Weights of a small transformer language model.
Size: width 256, MLP 1024 squared leaky ReLU, vocabulary 18848.
Architecture: RMSNorm before each block, rotary positions, no biases in attention or MLP, gated attention, value embeddings, an embedding shortcut.
Training: a variant of Muon for these matrices, 8819 steps.
Each number is 500 + 40 x the weight over its row's rms, rounded and kept within 0 to 999. Layers, rows and columns count from 0. Numbers have three digits each. The size before them is the row's rms in percent of the matrix's.

# layer 20 MLP up, 1024x256, rms 0.221, rows 534-555, columns 64-127
104:504465531447447461510573521532514481439565495520553455516459592476521456539458504460468513545543530539569545542491475425555534452459519468518460470497492439508471435477485481495460468481473513
103:544467494481569437504493549435532555481538536521451495498470520504541594515584474526574479467530521554477460515503499495505513478505507497585567510483472538553445524488436514533474406412454418
099:504513566505497483514532517467498470465514412450534453492518488525475525447464501516417497508498498464518494514468549500474454472533506550541529477424470474555499436445503498448528539458461487
100:450451530499504433520398513505551446467549521559517469512553479421470448528461516476560495490513470465525476492492531502547494524500593446511545505490509470501452601562491462506509462587456488
095:361542536487524501474509471529529531518472489474524444480495527536500518466584549536442517472458526533497497486523500461556486577559519540508432445465460504400522509479424513531513547505514512
102:538511455500489471467471518422457530569541552538429507556510432457456514516409503438456481457552542557490500491518543502497492471438573524562520440512484541528534501412577454525481473535451500
096:478566547463559509530557574461481499483484552420507483483458507515525538412551509510616487486511468498517422462521501461476537565560453457451488492482528434551489524483438463462466535447498508
099:472448481449480575535551537474518450514527491497464560463534487483544449543514459535560415516471496536465507458466470516532502506558537576558433545467520524528455493477540557541513504537477464
098:431557505518507574492489561431406506484492488468425472476433499462494475564518467478594552490509484494433527494494557509538532533485492473521524541505515514524445524522461477535470470502588567
106:536479528455470504489449523500452509524521497496547495518511481520544474409506504532483518528519555459524483467552523516468537517418478520486516529535568475447480526503507476456481464627512521
095:552585526465496448506410495490478482491507413480554459467558558507449463497471512463514526481538576488479493488540476503503526443496514550587600393554597424511469450510543523493472550514536486
100:527504544554542433480502550491542545428537535471567490498499460515487483521524509509485479533506455502481525563499561520472532442462562484493489460487541392445479504538504579514501464458532506
098:512517461437483466491434513414470527500478532505502520508432424539485555425455496518569505510468508491554497575446485474507506473541504413460490498528436561483502479489510587559467486488537446
103:530477472515495434518563447498525557476559435529521497498478518472493555519510510475479492489537504502548569529552533547480539538495472568480509485529434525542444503514515447624466479503523502
102:472480539516500505425442433463507469520475527496533503485482485482485423539439522499518577533490458528566481500529469546519493496519403479486505536486517527497503522536384474486452464513538450
103:546482521477492470449422471532525521538512507490471554550470568540516462516531556533521453533515446459535500433498468535486532554525510498484436513462593469543522475538539510559558554557516483
106:511533546520491519477471519500481474465482480526516531487570496513533453530502522445533460465443408520422462508472559464513557454430442505499463510549465542520565524553446488480540456515538489
106:506499493449560501451580458569444485515463528543497447547511429524518526540451524544536499512564466466572471526485471488488531489477514532465499514559498494475525568465495492447459521498480518
100:469597483468476415420484516486465483480478459480606464436510533432485479511474515483529525577560485435470540469535439476532453458496555504538535540496487430531548494536494471535572536513481523
101:521527528538518521438477557447531460410451475444494499470458470479499489447503520425482554471540494515580497495501516474479494445499475515542575449512433495437469489493486474580579552471529501
103:505478492562504507536529544530463449457461494449487467536483523433420565499518442470494610462427482552566539464465464404473571509415507539560519521486483511475470539459479493518546543519440494
109:446550468438515482467449538461463446551468513496452488561509423573447584568476497564491588503510501498428559490478519467545532514465492498462496522569496538470503518499561549529526540527452401
# layer 20 MLP down (transposed), 1024x256, rms 0.0546, rows 534-554, columns 64-127
098:532474410526531550538510452424515500519478515510482507500519479520520443531559471515539484518505435522414549542558538571517511599498455517531586418464497495592461486465537448487535454467552497
100:507525536495492499504450530462483527584485460465519550510498508491497389477491493519525536554503471514537431565540479489455469465479496454520547484549527458518536540483492545559537587531540477
099:489481477477534517435504519580486545560492509551487521479472480472480504467487515549508500509477463551396568497561483516562546425403481398525533516414533452603541501522471482511486487491545521
096:619503481543477572448533570569506572525555535516454534448501531481537476534534565470514471497458478479468532538533573474509436437549498476491541496542486494476399475512459502474545532549497425
095:480472528534446451513476490577519519458512495559406499514403564529534495467537487517463489476525529455510501538494456511452430507524525533552508540520578509422524469545495489487490482506502522
101:424505446512524481498453581523467547477483426467486541501502530504453454533500528482537502554550498418486517513503534464528601544491470485538448538493549435486441534562463542478522527480437514
097:553501492487509562585516554658547480493467498515514514460475487502458541553439495473544541458480438549450520498479496491514450538528524553553530410514485501472545498505458475465537526514540514
101:496483520428522443540521441538434513537452431515479574510452485454495471533496488538474449529460501487420524479496558463520576523405492519453496473449479458527476479483543446558482569534457512
100:512536457465569513452479457386521484471551536412456584504510438447525497483520507537475450560535528509572516480490440480454475609499478522466544437482458466444547458472515499444487543516407446
097:571421464549472446419515470465495508568561554486516427566503458517487530456576475531521501475535490473539528522549492497495482599512428548486556490502506485554541580459503485512499475478487434
093:470459538470504560467422484692568493487592478477518413473502601511450484512468588510479532552514582496442586448494532556481445485472492530519472514546476486459417532521582452524433479481529570
095:514499527442524481510475472497527500502504536574474557469507456496484569451497499437490536441469424519553517493508456496497522548481550511489437466507597486447531518516426590544429425485525508
097:500498517585420485432476480586506425507431452459458524586450517433467478495495514530450491567534451471495503467510553523542497559497450467539501481500507506534516506448572553508474513495486543
102:520505488592510482524477467468510523478453509504520464464455496516504487556503471483539430546526462471554532508553469525520539554515572447479575507491428464439519514542556498606494455521477542
099:502500497448573534482490424510468509527501471494466511443471455557500536474533535484580498500505470559496490440528470448572542525463448469493499560516482470496500501449454540475437506511480521
105:518472509483501515559479400546535553542521460558497484509490538511462414440522497507516472588480524532482537534470519490467494448482531401403471436441422486563481469478421478593449514520471537
102:520491511472471440418527492552480481392500498561508499538529510491538483476528476445524487489473553532503493560471463530556569457524457515507521513508549429544467513519474451529471568445475468
097:552517554531417498530499485582471557550548504430522521561509523549527486537512485508482493430458532478462515468461517509425437498478442478547472460470492427566572498532463507537420520477491504
101:464511537571506442444578515452556458516462479479489486534485519506574505558521529531507508466521504518513597500518497479498508544490522535525474491507541517474550500562409475504549502543471480
105:508529514532485438541477511448511529548535456484461561497509430517550470475484502443494620553527524499488523439532457539494522456536540562478449473510477474564564429440560473493490510506440435
098:516512482583572523547570525482501539547481559473452448572437504466529479493520572502535553469502459558510510498553511488482612467475523462503501492442444465481429523500485456519490567475464543